Weights of a small GPT-style language model, trained from scratch on English Wikipedia: 12 heads of 32.
Each number is 500 + 50 x the weight over its row's rms, rounded and kept within 0 to 999. Layers, rows and columns count from 0. Numbers have three digits each. The size before them is the row's rms in percent of the matrix's.

# layer 6 MLP down, 192x576, rms 0.305, rows 132-191, columns 432-479
103:507496479525558529567409542591564503437480472493496485471594469552526503504488513416474493545507515467478544443528424474458488538465512501583527
101:514530519464498485511477482585516460431576491459509504548434451565502544523467502516522574513547443360583544417469439473388509494476493435524504
098:401533595505491466535563601557494568457540495446532479474486549408495439519515416475442428383499455562569483542479581446438560487512441526533546
098:477503503467557538464518523531510458616509554442566482401525465468478464537456489437525540469618561385463439499539589396485528466435436573502538
101:500461550522446447385514487470431497555570470494500481447539456509610450481549557508500579529455502499489572558575506491461513481528495537430479
100:468522526480467588442532529606499502508453523479561486465398498485492592548559505521413488533443490541473450556514433550485450507515412587435451
104:540551464453501488521464446409442464436518558549400394594486452487457483511530532492442562518548583489520507482440370554537510494498463513470538
105:446531515536546500467500556522532469515385516505475473571517518519434460412467484511552513566529478466467450395490440479495423523487492489489497
097:409607462429538540460505468465542550429490483507578430632513483562633564382476502587628468466527433502501404416551465497474508517528612541499509
105:367471459525460556516552428421473512390420472419501505524571460477461577584523583503444489491470460466546575589457551497606474493539514459382558
101:521558412499397443523626582456583478508502455556540528550492530582519455498456486532648532528506521456463489563497512423504518517418476437504441
098:501474471478387515516487534499464536502506527599503495489518624500566517511587450510476466463483421495577509547562467476458486473595487494494551
096:444521504534488462461469402503506577481455516415512569496460422467519494535487503536415584451435466523458547636406522509471501515545493512501410
101:461565448448518502494494505496506469549547459463467443510529514532472531550529484507443534440457442498487487516504543558450437479436585479410460
097:450505467424472446488542485569534455548461503582533488429575502576491484458592549541475435590502563538565550450532613505571505477442576388490466
103:518437457436488463496479504542537397554486551353518478440375453435443515418481459517526426494455624525446473511480622534532435550459530527504500
102:558471525486481500453445495471596506482483533603521565559511491372460418451441446469521442567433520488514455500568504507578454531537417492480503
097:544518514569489575524506514475565485489529588505535494485464451495554516529403464563407490494447497476599458484556501480455524492500487542452526
096:485559489572446473503491462556461488545495449627457444562523486430533454556521538546498487510471459528497541509542504454585533515559520494452596
098:523507577559426628551455507520524531570599428552521445547551499464500534441559510494539480495431541403476487461422517537520495456468592542476469
099:433516552505502548517415528463471444502556504458505507483603539469531486468481506494484546522611617460518468454511481457510435514561532583479487
096:560439443547443523473423471539456483507508509433438433455553490493533427487554514395439389475493542519535508532448501483570582483512478473535458
101:514476499482402458508399502473505537488580528438502615506442507490577506476547467491509541485425460464490578386535482573502518519554456562548466
102:440462489545487455484483420431487527524534561518426442522536559460504467550388483569525404505521408468556535458416639541448492487493367489507538
096:468408531445446597469472599600468606465583487555452471553485464531406454490481513497420478520497393431486509578468505469479490466515485534500496
103:556557510449581500543524546498463509422412419485499493410530457538522561485522490492583553565583496565436472536512530552489465551433596557478547
099:573470438442549509542428488597646547432464527547479561489547476538510540504523487459542404462601485565464501448436566530529520629575429467552468
098:526424592457464445476576537573452598627531428489510506560555524505559507441509454475520525384439549582437473462495434514518499483533591549434486
100:512513525445494397534458491485533537497591496504588476430554489526534495494444510483371485483470567487526447629517533510506563381537519504537523
096:520484529422457443474568437520529426362470529506513522544483476538575480484427491469504470552501581462559506576465526502463489582488440517473506
095:524455519497428516469491507537610553480577535562400502491408482531495494524455525526426390518519514443489486493457518510561537544503522430479531
105:533461535537502503533568479440603553489457582687537507473459480450478541474500520467490453533541484533489524416464624528476517461522549561464586
102:513503495488521557491613489436486490558476518451538465424620496512457506466512548508560476628491453523539547457503413529554507466522456532524562
131:481517504497470446446457429486521479384594432460432505576612488492525476514444492501478577470452470421497539390406386447459493546495452448511503
097:509474535490485422551559514474397497464564450438545496508523479492478516550553535561454519472506523505466554470497474451490440489506428463524481
098:477490509461425504479486558515470545409533469434524499482498526559425485526519510517407461482445495441494569559553422425543458428447510460562488
098:547573494584481482536567519404563406519460517446504458544613618505521534608503502461512525496530501427475476442528491516468563453522488538657496
099:499427531480471598531598526524436428519541490518470529459463473569481491511473573456552456467402492452486534509494411436511504450484483535467497
095:523538529441504532466462464439528546538530471538466444561344456571463574522568578502527438447618520587477524558486460498521376479385496496461469
101:565483517464563524502478536453480484567472506372502502498425566375382421533449432574566527528394479561542400471480517563582442524536442468538473
105:524519545515465537439576481500470632470488492502492490496448488451602514377439434513567504518542507420463527506543507522553524521562479497545463
105:540482490461551605517506477512477586459400437461557493567558501488516507512471632470484469470488499500481430534493416478511602461463483435385460
099:566480424423664417405483448500491503546496596571430471557526592462547436410505516487417574504514517459432380493482473531386492474459495549496486
094:508543485518502556492558565513502509440509529529536484490545490460516528479442575483575518468556523445438417572556413496422478569452491392578503
101:587504479457514505465497532541550467495535487520486567489505627399541464463551494537520381504425529506571515461463570453530479521480487559482469
100:535410461517491502435486483485528542524486452476411495486550502444446467488467472493504498530472541395527587555608500478536411538544489509480472
105:517550508501536545592511457513471561536460416525562558462432541572477405481541543518466483495457502490471581538502474593512429521463475469560464
090:471511580502426542502456506484541373556476521578449572452520427516497447515542433490465495442498565494515508403442438505479495447429473621440466
099:556486465588440480454485535524456457455536454455465467536477566506557521495450395518578504494508489520547483509528438450539489466487498588427543
101:484553519550512427520521460483499498462515513442472515424420506471500461420490482478482464631523477489508465536416497566518548489534515517416430
102:528529446544581499515573425482552447546550396540474516545493551454552493498447542526481513435513361496485533551451551531468478532410542533643569
103:556507540462472590476506447486407466569535443571456519439404443515500584460542508465583504575494592542561453449474527475514512442541439441517504
104:498526552505520443517598497450493577489502440529491533566463439388493522471533530461346540458472439530442514552539590533529437514550410488517563
097:545430571470565464466588507393465552434521529446477507507448587561528532564505514496449610488527461519418497488511474570429518538514446542523530
098:535448452580522460499520510563414499477559564512517515556418474528491625472553519517454452514485519415507476492590425479490528542478511506451468
100:499447489473533491498480496497395459539535448541568393456564479513578577604594530524546491514477526519420366491497518528501600578395441480525474
104:455561443502449523469520502473486520576499559501501442486449505454502558464530492537507474475489515501610586588438465388433556400445544437538520
101:492513463573455524564583570554555438477565413443460537494545517531533470554429450503539532528403517492563443472534562476570496375443590560493465
100:583525478574591505437466559579610426502524456485489560474508517511488404443556544524439537545472579555534574455508566529540522555443522503416468
101:507498446555516562569502471490517534425447522567482607480556448543601540449491435507435557474497477519446551491451535513429491509523585559525514